Part of a small language model's weights.
Size: width 160, 5 heads of 32.
Architecture: LayerNorm before each block, learned and rotary positions, biases, untied embeddings, attention and MLP in parallel.
Training: a variant of Muon for these matrices, 8246 steps.
Each number is 500 + 40 x the weight over its row's rms, rounded and kept within 0 to 999. Layers, rows and columns count from 0. Numbers have three digits each. The size before them is the row's rms in percent of the matrix's.

# layer 5 attention value, 160x160, rms 0.196, rows 32-141, columns 128-159
119:518386551573503497547498511460507485430481520513489493548489496507504537479487493531455611498560
122:449506491506477524485582482519553505613478510538539513507515542528485385494531481514477500522457
127:465463519504449553491533515556583474491546447480524484527419618529492506563535525446486476425544
124:509539515538472486530442499512483469518594442482515491517556518477540449428543461501484513523558
124:501510494516533524441501429533510532490510511499500565502483487530552521504438501417458505518533
125:448477522504510456441527445473463498483418484468459529431492481449503477501530447480501480513519
119:488533473475546459494565484572563571545394516534537540524516532564494490502504485554505616490503
122:481508499520506493537532540518493442562543576480466448482530445496528589514482530498512540516539
129:471471557471480464506495409515520497481553507534426506486537507507507485481517496542479405551489
124:522506528519516365548523483543499531403509518529483478471521600541444584455483497464518510536439
126:499512452468552527494484519572526427514562397498452575527518504515560487465527442469487499466528
129:480502515521455477537474513480504447536460552518547491447579467520561538421501540408469501456499
126:516490440521527535470541552528461499488538508517412521534482486459485497519529520562545512532515
112:499463479489425464450506513511594577501555499468501485510478459494470539429475450489507490509508
128:518543545537527515559506490466498430501377540495476449569544502491513472491534495569514456440565
128:451543556566486471477557489581522498495488542474507454476560500470453509461538548529449510609459
122:488524401460439480507461511449531476478467456573531521594552489454564553563558544429498526591476
127:453491501528553528475473530475504488472463549460514515518474563522549498485478591534499487529534
123:444479571462492542570478420433476522492487493566575473505468525501457497462555524512464428552500
129:500551536515536517556466458552485522525571500522484460499460491603551514518435562555484511491481
131:574560403545477505498492495493511422390460519493496468446505487516436555417553462511494453537523
117:493518516457490527572397516477461564552529535481563488504515460552451545555539484471484491505528
121:439524535486468499452538500505498563483525428531513493505546541504567455505523483574513492542507
139:489418387507589501543468506485447486484510511502527490544481574494528465538484514479474490498522
126:458509448535430495487514550493489580446477495463480478470507532465489502499529535500569508498552
120:492526441459535491475519480461534537483458520518455530518461539505539546445507511449513458564541
132:478519506564499474527514568567519495557537501559472512439468564445492531458547416537456486483469
124:534491485499541487520477473526521504524506450590506496510473539546506476496530500504482561489499
119:485507458533488528526507417480479469536491388454564544469500503517451446497476544404497511404468
118:470453449512493420468481425498520532466499522484522436484521495521551575584509557517518491510480
117:504501487486510509515525505503461513468565490476580458497532507532501499489528538547500456464522
130:483571539529482474443500498402536466516524534491537534468531495495525480541422438520495533545562
096:485546548538517504493566506521399487462501487497508470521499547514497449563522461482477407538517
086:513440498517527522559418487561552532525594425497462538509466509507547475488480466512456465483500
081:536426554499469567507580485513531481519460503466473508494557473498439510473528511551515483455527
088:486486443523530529484518520487547534403471528451553494544445601538504525506479552500501431525510
082:456485495456503457506547515536560450458575558545553497512487466487470508476479546531451514536575
097:468538516467499501454478480483477492511465498556512494534435483473509467497463503440473510493479
078:536402487528514511529470615555447428494529458527515530500520477515516503450491548468521526559544
085:484413562423477550499560541398467563462457537514494456493504528537525471501521491443492469469482
089:507480394483517508503501496421490519502539509576442527506469492451521531486507443497535488511524
072:555525461538474467480477500532558510516480455456444525470468497512607507596529523519457470488511
087:444433551539498541522564494493481554428447534496529471512476612446544560448509547429494532505549
082:526485511460469594479469581497493487601471502486502496566518502472464510505494513531497424459543
090:486514445448562482510457524495530579491557512477515492428527559528464483515470482478535528525501
079:458514543523492516602484493545413480452565530470479484548523519524542423537500518574500493521445
081:538545490468488466462497543490508492513474586483533452465561515538441564538516494539470483370476
091:473445494501520592434527496449510490483514513445473525505480608581524493557456483517502470584500
086:471491436473555468533474482543548458499552480552500513431514502406513445466521532468449454455468
084:570525536476485531486527535494483502484571464452470528578596460520413444523509508496442506560511
089:492493479554546535515474454487563482550570551492495548548500476524465525542499503475462441505486
095:532473521561536511508527550462514511474480509528516521473539417600447539521478449481548491500487
089:560454502497518505443498492508533495562520531566436501548448481404487511507551462528488516550460
070:522500487510525541522517517438477517558520423483520480467559545431462502453494487535526469495523
078:535489524450438451516549550482565513547440558555587480482501476462523504458461507469537490504496
083:535457502481550487437522554492495489426550543596468478504516491507444452503517469476446489529432
081:499512475458510529461465407382518471468495525447516456561543484492482521525514468451578455478474
086:463523545526479470506519478548530540502463458567531534489482508547490534536467451601531558440585
086:458496481512556543546415569510557498542605487470526485538511581475490435507517518520483523537501
079:517544511476482480482498429508458489528485551485517515502468515533428482429529521517453475453525
089:510517477490467459553490509483475581476486486461582559516449515523487459491532557468552573580483
085:530479539473513526539537472515437411454487496547597499454505445505506521538495528447483426491498
079:541378552562424555538520503585473510526459458498526497521531501557508422469540458551551422495516
078:504525450551560534501449488537462468460549570525537487509534476511460493449494464481522464469448
129:463469470436484471508569515436476454451533504494491547459442546502445429517506481530508484509492
126:417481549494509544515498395448574483515481522483476518433542549558523459499482552493523500467444
126:525522550527537542421479416493459512499499452495474568498497480535492534484540453472503478544475
132:502519531453526513524440457415442442398517534516571457474523472539524570470510503597462511492508
120:504567512468495479484538494498467486451448519579472468511450475493551490458508491502485511507535
128:531472570475479484513468459486439533424458506566516467520533542529464490496484556389493457592458
123:472486501498540572474522478472495533523534499525474467447520525524515560511496507491438506545554
121:488469614511534479482513501600656464517439446510478492519517411439480451475460472510477435498515
122:460478508558501464497456528454521509538464492479505514493527543540453478462506522411494499491437
128:513421565553512497516544578453480504531595522470490523542501546539471565546399533533536496466422
128:544521517483469510484500527398454502537496452467550418526541492457550501508474630479495525480469
125:504480558508594474526456530465485519506535549512505517436501529474571547474480490429581540581529
129:551507465522500510544511443496504461506604474448484508448470493430477570459493561518506457442422
129:512532471473471483499463532503397489528528463504549483535521535465456503493522430524496531400501
123:519517482440490489501414467475509589562465461524502526525458528401523523473518458444492576478436
120:454534541509407471478525517489452445537532490506553517474574517486540560465528516495503524535523
124:514447513474451565519514447518528498505555516516450462497492515400443535399467522522465515477514
126:477508495434525477464503549494436518459515575490500509513505459472483486542482512521465486496483
127:547511475558526484556518527495509508525524586501570572465504542516505521478485524552487486474611
120:454469501560487483533486574498448563493472521522512545492499595491464490462520513493483469473517
123:549441471448491590441547526518480479514540549460432548500483560527467507514522546467528553544488
120:446442558500605567481542527512471520511580556402552515530486482473506520479474401505472572491517
123:573516531547501545488500523463496490473521557520505443539516478514475437431475529487490531511591
126:568471508448516532483543496446562503485442413474574496519544530560490517531505487489542421482589
120:548497509490491526480497498531536481486526438506551508547467517557571405521543527509538517509469
129:461470467481480478483440444467492466531511433492588475460570554534570492598522512427461503529477
133:463555454491507480539572462565555548407516469528560433471491501467504460513569505522532483558420
120:468467496501493459509516395495530496434571491537506444475616512419505511539552470438510503411507
132:579496512541538494527485535489371550493535540531518477476478431498461493573526408491491496471500
136:499512458512430493541516443496553546584462495475513515510495433442540477569521558543463514502462
128:501548521585534508464501492519540494450512502456495497524558554481433478465525520511480369548521
127:502485507485566524535545515497548481552476502463550504523495541487471485563476468458502570500537
067:556518491507567508514463446456506490502453535485486483443466511453523463527515477448534484515417
053:450491523492482548514491439503513469466513498436567508550478514531494532499527546474561492515513
065:552526530494436490474466444561531502512528425477506511539530459465496482498480547472555560464514
069:482502487540564433516528539497485526550442410511565445501541481569477500511496471501486463534500
062:485484503450492550497525537483490580522531530507482471480486489512428522509468463590565472431556
064:473503542559486470501512502448475557525501486400487468554545517492566471467547501539537514552544
064:479540559475542453479535504507406491536469518495506503549513519544456549485470407553437511477515
060:546526422568560428490462500437462487476448527470542470525543561568494472532519498560538544495505
063:505540522471551521606521526470528536485472519455500542566489514486500476551487506528541503489482
068:560475510490526497489468497525552509533457528507548491450424484488531597514450505565478484529491
062:485446496475456537512544570431487508519535506510567516493484493450475469484509534434518505530547
075:506490491448480442562520541517509512511476528492541515530533513537534530499560522517456436399513
058:433527448472486497514541477453522428530411545471434487496449551532502449472492515511493493499499
062:473500495476542509521538463536456466465454486567471497479485503462425458469544530433512433561471
# layer 5 attention output (transposed), 160x160, rms 0.177, rows 32-140, columns 128-159
113:470550512501479484513501476511510480501455457469545523442487540509448509492502552467546516494481
113:505454502551517534466541504456534527430527536459493527461500539472457506528496450448562480387503
121:526503500489578507488464489464502482541465506556429489514442435473438510489503509468471524529519
116:509463452501509523483497468493482536479449530548450517429551365543492516506490495493492517510468
116:597494511480396432481525466522517491542466502408550540548472505508540568497492476426535463564510
113:449512531484518478554481480498486421555544501492500533544484512502628583531471558533448405509508
115:563450467540490534505497561442497532514591489451421343552524468486462491489523468475483505518529
111:500532539513528548456478487477497511437495534499461550505448466426520496497383354528438396465494
120:582509516587516490532458465399369551490516503448499492452493499518514484628555539494511499509526
115:488525501464495472499516512492519540577498536510552425497525489525524479536516499555459503466492
120:540436486481416533500511524471484547517509519535423453521463521420457492482494498529565475557523
123:507507475490454462484534511568531569526522469511528549475441483575509475482510495493489548491540
121:546520472449442469475502508543490500556484517533503517453523506491538578506488441515450542428488
109:457549526516473525565487494523463439496537500558488543515543483558517504548459490522528537499480
118:489469449487548454551453528502523474527526523479574513508467512562444522527447508488561528484450
124:479483493469478561548554507539451489530571492489431496391394411517502522508506441568531464456475
115:490540556467504483464546460507516501477498454448489552469531537524479550442459443468540401549485
116:436463488508486538505526446492481492494475574522505489522482569511421509447484542465394452444510
115:560454598439554523496482469513489461548454562453515487563574433475505439448525484476498500484504
120:438485448523521475462515567465515526515498445451510533469530383454488459592536504475482515484547
120:391492561468556507464442527545498551562516461565536525551570461465471503471535498505497499567500
113:612556570556502549426547514506480532483570471506452473474498508485504511530474517494477495509492
115:584478513512507502451483474518525507523499523498427525508420535498524508539478507498477595500468
128:490485567529399540469509562482495478604519468463520477502516514497531462566479580500483475474479
120:552521473451528527492492497483470522415515490571525588491548585468485497514541432455512482520529
113:549531480539443470463493540485532469489454392546513500535494567457468527497476547495498524439504
116:525488487467509484572514444461522453478451443454512471502502536440566456536513482580537522516480
119:507486442463454477435509534497531485496470515415449469486530485481514562538489453519533536455488
111:519507556522455506500470586489532497479534501473432511479506512483492510464568440492480459508487
113:461616476592539547491533519569443447512507482499540464469450545476463519496501454489518483490546
115:452469498520488472463415452486478530500524531559471461470461460526442467499518453514501551493458
121:459492494549531481496513429547498513437489504502447522571493457464505535608500551424513562550432
092:420456516500590489502516540507399479513497477529541433512457468524510510511568504482410439547549
092:503423441525497548553493431517568516544536475587492457492546546477512508465505470504466526535584
089:596418517464484543513610476438570490528504553470500494462518428472576493476512474531488538462439
091:511559555454500473510476524435572544459477509493450459538452533426481518524545556448523454425531
086:534529478510563483488563446464551506541513479471499517499464499473446455474461482407516568432535
097:453534531536420412510501467469492548491495454485520493470465494480455484483508490509467560486478
085:484547435472465559515540546529423523531463490562455449447527504529542487429500460515510477491450
085:489456497456503479495439459457526571549523515515469460485540569481495512499527504523464564488447
091:458497466482452552465481451537532454471503494524533543483442488433460547473524486512535508522458
085:467472576444487422455561444496516526501531424507517491457432459476530494527504562448412498538546
089:450426570495556500579507569445531520480403481487484470492467488463476477500531530458570459477479
087:513561490449493507456490552558546513639516464457469513503501478483476480480616516498561548464426
091:475569412496557544487459473504561538538440502477530487521535531468465533521492511484480514469523
082:464506525518595483584461410478463461475514512546456478568530525522468473503382435581497491489445
085:567574574481508441498489562470427553514533582565564514541489478498478524483466543533488465483488
095:518455567445533449507457414491476490556468505482492534457472511501472519525515450521543501527543
087:505502419511569470473561466502499459475539502499461489495516546465510449558465499566476497457503
087:506521493382509526379520414505482512495493512536471506509511464535570472434494493498530457454503
093:528541457487531502509464431508480555537462554507493546571479451493488430465501558501480511490499
099:500586472539510527521458500481548500554465511497531467504501493424444488531515483550526538518523
089:509481519507432483532539495520542406525418528498488548527519496521468475440546508575473494481500
076:499512562524476484580465540469464505457449497531454574465430453546536474526486523476485447483525
088:507478488433498464502508443495457475528483490518427521503478483486473563411488500544428574545451
086:470563519379466436499479496474495448500546514503559455536525526471515398495566504521452512521509
090:482486487477533486484476481435574473511514487462610512539535459469477567483479502469532502456557
090:493472478481506510480512531561510501524492558555539431502513493507473554530403475541484566439513
084:527441503471486522519544513531484430483511472463432521565524542456442486580478513479618509510535
084:498546498494505515474429550552533561528508525468480457466528543537509449498537483441556484545481
095:517498535465540571523455527530506493514468501504448565501456556521513475505583536442488525511538
087:444505577510537444588456530480517485590489545480510454448529527520539564544535551477460487499486
086:500495506513502565498569404477522516448571463475507506548492451556462509513582501538567473565533
085:530501476526581504503484466534522550552551521538540468558582487435525501509551499450563518435467
113:474521554417602506428474494502577510489516469530485510464576526525470550470557515475540417474365
123:449515487519539449445480484465487486560556481549537571516463477439547477507564438451514563501450
121:571512569469449510497509468499517494496470461476534455431532516479498504542520566454504531537473
119:485443493516571507531535493547582531528414521548462493499463510471521509521434474432551551513435
111:462521513491552490486483539482489533473523459496469495529586452566449499467424547480533494464553
113:514520523490538467521494466501526449447513512433529502465503519517486554462495454599550441544497
117:526437449479461492546528513514526456462551522504460553465414502472550496503467480550522566461551
113:526508510447544445527540447471474438458463600549561528488558484557498514470612546527474602436578
113:499479474492524494505499485524482491423465543501476534508422485589517519490520539595468483493549
116:469463479459543609516494468467536501532445505443504528531449534413441386567516476536509512484478
116:446413538521527474479534462515500514518489507509426463554476499535504534469496409520485520450531
116:412517464558486480521543462522454545549441505511579497472594471438465431541499594520465454496565
116:492419532554501539516490507524528511492459517471453512439485537514488477451578478511518461480541
113:544480462531496513555529484554498527472555502462421434413532568521492447513511536501511483577525
116:494441429576468495438449570530530434456456475459536493561520499509487458509529514458513527505503
115:470517543500520577531593494537529458505466539506464484552432450504459532478506560452476495430524
112:516504537463472491493498478535522530517436492545483471436522449541498386491492514480495455507494
118:503512450528524440480480520484509446503506474569504491431527537484454526457581544520473510474507
115:453475494432539549463507514488497517491493499566446535451453501498593518513479489561495497505454
115:549545523485465537492520485583516453560481481510548488542500452439563434497503476516519569479481
115:519476454434495504457503502492496529498466544525487467501568565494509539529468539521498432485526
108:585532476505489475462481538514465484515495505543473408588473476521472511453505530491594469427483
115:538537495455492456495496455496472491503475567427482515489513476493406481500430497451518486489522
116:515488484521555518486465554507517445484506539515517511487510501486457535474514461459446573533519
116:566498478562449459567518464507366502554491526486418495447467554494375558492532535491547499511500
116:587530548555522523474525549559501506515498523514468559430430541522518523447458515501522499475464
123:482460458510522518487438440502494448587451500493410534531527490537474607470510491522540475439538
113:515557506492568501494505507575476427511586556516478519458518438491505523459536564526495438504495
117:479507567507500459455493461497532413515516548500527505507537605466515494487456524470486514530551
125:528479501516556485475517431475457512443511512498473457452472514473571501473484457442518490458553
113:436511469428418497512530473511457522487489478543611487462421451465526521422476510467576497594562
116:437442531539418474499461584497550529482519508527415504441467431475615455481523521406534407432457
086:485496447602473567503483492534501500471442450550516535542512493544491507469389491487408463510530
072:468511536550560415450461547447533522450482483510487492455511417498560594494432526503450516553509
081:482562564473470527458479527466453490492470561443605475463426523480463538557528543550460505505481
086:516492425483493489576441532438503464494499533463507492528520547523524547544425525548518509478527
085:453492563450468565557552418534518471474529491499511495534494570464490451545474508507463458567452
084:515524446488458534471482484587467551499483509503514513420473524489486491511435539479493492479500
080:534421485431528495503511511458576512573537500502494546568479447535510526493571524499511565491528
080:458525541480496509528489551462525539508501488445446485502442479457476444485445514507542508506485
086:449433461563431520500470569486494502585476526517553390545529538490462561451450485493486527495512
090:517497525521514553522454439456503589415552508513502495479516447511511509515632491505479496511497
084:548604515530467469542445501468507486494416511506483495464484486456522551494536552529471506455443
093:460474575504502497408472491471479488535575513491483523516430480551473540435523453464450537547517
081:545494538549541501539508534430458591544462435547465508558513487428464485553434478483477565538485
# layer 5 attention query, 160x160, rms 0.109, rows 64-159, columns 128-159
069:480434592539493552527519482432551558525473501471513546593508478468467468567427446498456584495497
089:487454546529529470519518470470495492435441555546510508506579482440486524465500530512385495497530
161:480440536540558428523489527470560502477455507538507557567546500439481500482519494522448489459482
093:408507481451419493546485524455509459517452516477483427465489545515441546520526485511543497538544
095:523499607495502575556503516414528528462467553470507527596476438492450447492499485475460545506511
127:485511592511500449518455527428562526487435525510497534533532482458476497446499521540405470526496
111:498543469485440549471452539514455521539476469484510399517423509491486492492389523495543479562504
105:519508472593488456552530415493490488460497484526449491603527554524448469508641520473468539473521
097:517451489554485507503477529458546540454466559464531461486431503526423487457509440485480545493472
093:452560538500530485482467525399549461456470490470544441514558550518512466534512501491524438461459
100:481453518457513511505542432465477458488586530534535414451470526464492495492531487514543519533557
092:456539411523450483460434528616552418558549492502572452524480544461484494475466527504515434544500
082:494504458459502568547490480502442480501465481544514543460508470458492510460507424480456501445544
097:498553574418487441526519510501508498437565455523496539479494477473479476438499572492535484481549
097:507471520501538533513502487485566498504496513463542593443494527479516524541478480521531510569454
095:533468479501518469457523526509553547499546492504522586487424484448435538397419515454482482489507
089:530455443550613465471529449541548526535622485529507530493503504500557517467495450505531518491533
090:521437539511488518513594493421493469488478488491460447513497469504559446505486532481489516546458
089:547510521373510554545480482541545502527528531477444545522519510504453483602554493507494523534558
096:522570494520466503525508491446545496486511513482509509514481434473566497520563557493432477510513
094:565546500594556522445549534489521534490534451523475520578463478502480505487490563502475480431443
093:486440504524462445493567485521493594498508524492428540595504505478539487438409454434482554482495
092:484520448476516560563487520513536573508546517477525423410521448507532555517513488484496487544528
094:501494530531517473544465452470499437499546502471520568529571526470446568516589488501571489484477
092:501476504464455499498526487496502514539549481492457509461542546470517578558515486531488558544493
097:534530455451473520462475497458515473493427496476534569512468468579577469473487449531548487484565
099:464542500422484545515472539483511451482488523461522425434440425573482493504581437465596522546407
091:576482463542504462503498458504487519522448467519521524483503496449530489476511499478502476480424
083:477468501443557499473485466517554503481430557501462533585516498484486553475476454508494527510513
098:478467514523452555551471532500501483480486473502461490503515473538554590540602466490477516516519
092:489526489591497476469486485443527493461494510514490510568413494482531408512498477470521521497504
081:529497477457470476447543539466466502501535536513478480508497507434464562480518432526484498431456
035:487464488526535625460478444463459509458432489521496530555448491533486528523454539463452528478458
064:540562500562539547533478511485454486532429523483546503518512544508473441526455474498535563477484
087:456393470457501451483432580485558533538514523525529489534552485473461522439492477529485431503546
121:491531497493481444502515495487521470480452511465488527507439518519480476529450493543449429488514
036:450585459510502541462574490584498440497515496473587498521510536486499464476500523466525508529550
045:452478505569493462523523511510475544483543513569506440510495474566548551403474483429464473570569
064:481453498523523468453501518529441550555525443490481512512516497496462543451527480507397510475538
123:450468508509512453422579539586488511532432466430522492457477462508483480559521489518520503526498
121:543453482491465369572440453513479506552533491483477535506510475524528503555577414477563448607524
123:461533488503486555481458523477452528553509535523530545571512505442498484524506378454508487430462
119:544446507484470460518518472552486516513496507498510515467530524446521498546518431457533533459533
116:466511466525500397538429477541484492559454557554489513473594483466455517489559507516523517508562
132:520437452575512440465559535495491505571451524585488496487503523569440486474503510523484536490523
124:476478547407456410527510491488520520491545533563555516494432497427558458549498524491504457455571
131:434481487502486511509537450464510498428435564498464538509586522499515405521582506535501482483595
125:514516544445525497528548483524523527441483483469499503483523453527521527526617589560511539523539
127:413484557499519487496455493473450531480488511503506469490500490554449516493561488477513556419480
127:508458578496452479515472532437520439451499482493535517511503458476480560517470560431481448512486
130:482492606536434519562494548532516467471485503514512517504503539492500518495550522481503537521537
117:496502429544480500540502515528501466451536525434457495533430515509443518487457490484464500469456
120:510485515389532600512524495567414493519467510455492449518542493425544401488469491546492525497483
120:528464524468505520447497494502514516475494492511559485565558489498536517547520457495463438534547
132:616517526472522476518540501547551511490517487495602478497459466549517441426616519467456477524585
130:402487474491440497528473483545570507481541487550456405531469451533483479579504507423478497421522
129:482470470552486512530486503500510486544481484508511499497451476448489489573427546521513508499410
121:557491525471488598489460491546505491531569515468539493471526498553381541491529521440541471480479
123:563482532571538528462536525563545567497460541523505554451461510459509514542497496448403526493505
130:474535545480490468412478497471517504535483532486534485506398514474515526487525452509491504555521
133:478549454475510483464623512416534540482499477435485497533512463463556496524469487483506456478481
128:545507529516500459494417584531488453426480451465536480429517513510482548455561433494553445435436
127:547496575501506453442498460468432448491431544557520557495495523435492483526476488477482583524556
121:536455492451435560489549492469484452484528546509496478513465522495509492516557537478529531491529
052:451455560460533472623563499521546513453530506456488453567443541467487513495501447477543499498468
090:561470492560527476514531474477521586553517474527478486541481555482514445497416498456563593472459
143:462473452463508481531498514502519458502476434519461484482584520516467553517585502521521481512503
090:441513517547555524532518416436496513445492436486467573505522476557514432545560546448519559483523
052:532469520463532568531484505486489537487429555517522439416525512467537468509468462423490392529467
092:555498507531476535489594467522472520489534604461557531454509527533569480537495476516573486456514
106:453452489515559475505400559438540477535452453552484523575486494461485534450500510497466491497464
101:485544470589497459446442529458456437523472458474520474535488477540479455456498525483438466447481
078:513557474528467500523504508476438516452479418553465542518518530478519468439536597465438435511446
077:521517521441507470530540484459515461460516491481437505521495552526482433455475516509487520479517
076:468500533530545447496506476484460490537474462526504421541509539437535511510504480519492433504499
073:469532533472492545465501476569490516510468547577468471481529473486501614510556536526485506435506
089:497542494459530444557500455521510417534458454581472566549449547468411530431506529507566417469506
080:520492524457469484483462503489553448544503459557582475480437464528478487475510580501483418477573
084:489586474435423529496420504501496539521490534423509497501447552466436510475510475526568463544513
078:448494502570520492495480520519525526468515514530447557649455524436554494463354474463423524470487
080:506478476581533514475482482467504495552509499528503588452531474513508534509425442481451541488495
075:516525502433510500507556465526487540496526511526508584470548475446499492486467494583462487590591
091:441506521521473482490502550518486409513511410455516540487484502506452462478490480490456476466496
077:498457464554512571546514518425457493488503496492547477547496522472530385499451477442523506465467
079:482552463479492548495443571553526432487571403510483510486557510524543530533549499559477515471533
080:507448434493439632507521496493495414514427520435552437464531516531505477535506506486559499512486
081:486572551497463479470471520493535458517457517431589531456554492486536477459566548545484564437497
081:456523424512534500520490510501606570461462461524502568600466549510456515492457435476436504498454
071:496517488503489533535503454551474480473469519510499422537473460471446434509555542485519481616481
087:501480488574478460505420525432487488488460476534539496520478516473521495459421520531461472414508
069:440544503517487469448474492482519551500477564520526521542467490523503411475506532513519468503496
092:492533497503446584513468481524575464483456493493579517498476520483529395488533557510486420545443
100:487529545428474561561507474510485501436548545479478411478536502431511481597510484450513455515502
084:603485437535489556476488449630539483508501526527503586475518503534467534517527490457539502459491
081:483462519524555477470512491501510526451594481530478525498507508560470547457503558439495573519512
080:424468556532557493428507546464495521519541482476552591462478540435506562459490450523482433502465
# layer 5 attention key, 160x160, rms 0.114, rows 64-159, columns 128-159
053:487467500473449535496381511490471496455515507457500490453502514623467520476580476559591510463480
118:501497538499548497467542495483568497504380534426536487573468552470480459506463562461458457474452
079:491515454518498515523480498490472508467555490510508525465454490559540453465637518524554536534492
097:444534532459490504545415628464547559464462427501446542547477470466533486493539484494463490516515
069:499444533580551454486491490490505421470485545504488462554478450505550453506423528451477465467468
086:480470574531533498469561488461535478492413596446489484550494536493520473501435513462440461414474
179:528420448486494551486486525499460445522593539551525459447547470514500570547484409549496528521544
090:544447458444486505543488479485431499454504460513493495443586467516535509476630492494474557493550
103:457553518468507531507533514537521474444448491483495476539602495522505529462478465484457484480497
091:542550548515458546509457466518497503512520534467550482484510535531508500516520545477476522528402
095:476498555475522448505467494518512491508530465513527564541561509362542517486458498540545448540515
088:521491539441527527489497484525432521473472516446524541487411480463501455510505544503515462486541
088:510505514493477418446473511508589579551478501474483432496542547481472435478497550439516487480452
094:482559514501423436528494489503468466530581472472527567457486492481458488542444534471505495564473
092:555481466530446466546589484430500514475484441459380417519494504504482505491515509479527468527568
097:502521499524505424463551471563447536544543484530461486507403438481469469462425551459492478492533
089:551427440497473512499446451516476493479517533482509516477507514505456479430522493468481479541465
091:390419500442548515524516427505508474506448531496505559524423451560437512525518436470487483501533
087:518442512474454550533491518514557506533442497456474458523488483437521414543567495495505541555493
096:476522512460470471560497478540510432505490497428496421486483505517452539509497468488475522514543
092:571462463492537519509499486553532493498452471504488596509516527488492409386448570531528491516545
092:497496510531512471470583486518415600540565524543467483486490421512481532541485496489523505486556
098:479355456468519554499529546458510467453453465488526442572513490471431497495549455513487556489525
093:483443480525503508504473433497537477496526490494477474474527510493439539544473542513527518485508
092:502468479450528482563571449516544511474587613477520461406490480447489554483470476473498552471520
100:499503541472514524487450534545581427445503544501564499479451568477453428381530492447498502473429
098:501525510542438528504498535448477409485479553429541539507510504534572569580608505519497496491527
094:508471485516491469490438489484561503478529472503458543431514491561507486495424511456527447507523
081:503469460569551489545485488489516562515535484517422498535410553481502496511506517528432490512551
104:455475497457502530504524538574479467501515631422468453509593557470460516578597460459516529499489
094:494464562539452520410490452494506491439523491540540488574541515503478445552515531431469513526556
088:510491468444526456502481509499519556542521450501623487465526497456481461498516526516471550508464
032:493494476457487471539433491471501639515541471478507503524531458557516443515507501462502460620556
049:504466486476461447524517464477479543416523497563463554560525519476532511527484555465476442523586
072:471405498412446526533440563445485478505522537517527500528477477506497597530523441544554480574518
136:515530532397449465540500493472499408499478529568482576553440488563529546436443496447462483483449
036:545472506426476452513463462479509491569542529495479487484485484474521534525549530558549528459484
042:477579460529578494510508453482511464514530456471556537537473511460489421512475514502523524522457
079:492418494488548531512481534492474493541489527552555485487526481449503535507417468542479456445610
129:544497432557495459496450514485557512461482522436500497483545493518462458576557487462448417512538
131:600476446507521396486443486530425469511523565437478552499417468547538458531461466507512544474514
133:480548449568521496519476426466505491491461519566534515551533470468424513429549492515480551507486
128:527563503500465465453497520480515480498522525502458453490549483503492428454535479476482546519480
124:494588511509494492544444539481543506485551483466485534458483515482521508507578599462436531514527
132:518537466432483533556483515539505451472463527513476521462533554549486476579443464461435524520555
128:482557537517469576545472510478542463429496479466412545522479572467483437525514449500510489503533
131:497466486526460509528568509480449543532518535419470550553520479510525460520584489501475476467509
133:510478465564519573549523511521558438469547480527478501579463424534573440506591543485521513488506
132:445429502570405528558461486565471525551515482498529543461519551547478484440461474523471450500528
135:524452437494470514556462484549496462507479532451531472432534488517527537452523440521369461501482
127:409489543519444501473494558474423492534449515489477582484515487537468501544512562564430443467515
128:488510520442549437565508549438466480429568514425494560480466527553513480454472520477479470474487
123:453518424474490565414486509543513467475498472541415503493527493517533504480519561511537518537490
127:424464447428501469531481481503458444511511455559450492520511480541473494491555486565496495531595
133:535572501512485480415509510501495548523475471444505550534454502479505482486615528536398536441556
135:424514478499513551475499510478526496477547528501566436451492486513526469533520497449423510553538
131:485554494508481455521486503547585476422492551502576368566545486510481528528453477511538455508512
131:471513503449548463507460470514514541554502523502498537458514470485456533520575575439606497494556
126:457564492497472579514551469488513491492489511466457554528539514489487542495566468442583481490486
127:457522590494447545531460536606455538488516485553561453454496497481506528540477467498429523498515
134:462521526449450563542563518507493499501553464477529582481444492521457545482516487553510534471500
130:540464546563465490484381515446476455486476532491531482433491516479447497467407538542506538519471
133:425456507456475490486516522513499438495515532533554590450421485537498510453519443452455489533508
126:455481529475531493469463533548561434492477550540486520466511486459556490589534531478623488436488
042:471471485472423439521509448450517490572451485521525525473534537506398478459486540496528542493545
102:538501481553559508444532483523502453532518530507508493467505527569532491473545484506471540501505
145:407546507505512412563441489457508555483494446465425537578499468505541507447494557499478550439489
082:551451459544480457504544396513450488500430475506459476493496513521471451503547548432465501516457
051:476368481540570541492560521484475457509543474477471483474504428428532477566456440480548455436509
084:537421498418405483422555469528535510547513550508509498434456471498485509486564474450490504489496
098:540510449554457525464571535501466421517536522524549432436482517576532516498595480500493526525530
096:512595512478446534424530452518478497503464527499563535456532522558533482502517451484468494505522
066:503517492532566501510472483516475472612501480509538479487530555447512491540437554465564488532529
070:426481524505510534502509492505539455457539484503485534550507476514503502451416493513513465495569
079:524532458533539452502482442518484512581509421518517481486537528480402496539529524477510444561440
073:436467499549486395530537506485451484524483418574505497564487539498469483461560527440528543484506
076:534520622462559420541454500551525441491506473527432566489474538496513451431517463508475514512481
069:479552510435434461517460542449535468484504534470450531550481505502518468442466503516454499468528
082:494536510481504408461485559599485545508440457511454499448483496562549593470516488523460503494499
074:490445536518548504514581430535494503526480527573538568567512473418484507567415532515403515498568
071:498541415531515528560520416512533569543511577438496500524516496517552476452430470495441501568538
078:514527532518465463516460408426546534464521434481503516539478467467453440519517543460515503498456
082:485585515507477471484497466484507553516451493460604551450507528435476479487466464494538543523471
070:469429531519552544498523517494505514510475495468569532466498538527476459518522446546454469496462
073:491545471510632547508498559506504497472472516477482524568543524474450489537535510499501560517522
080:444511513510485587509470527469561463509413510546536500484511518533509547459461505513494429531473
077:471560474526467474455507545430502502551478524477509482524562511511512535433526578487476458490532
075:592419528477577470526479539547515474511441491517465466528472496447480520490512542483470494487510
079:465460494506452509468519503529466456478471528538460529467484419583512568506559439497511522474486
079:474516540553507458492508514512497522503441571449567515508547505502493528495349518633539504512552
072:504534562466469493444487432622511513549461459469511540514522566483462536539525482467508496519474
084:483499504508492487488443499467502435555454509464470554504515554471458528482483520403429473513480
091:441485453495490564479531568529471480501469524491491458505434519523545519506465450425459513445463
074:480514495520489472559525501542557422546486585511539517438508594496515477464525463496490525529547
071:533494431425469519554521381507478544512510477555495463535493491467551511538509459510489501541515
075:571526517406514404516482533450554559457511538461511513537485491450540453546456541517489528509491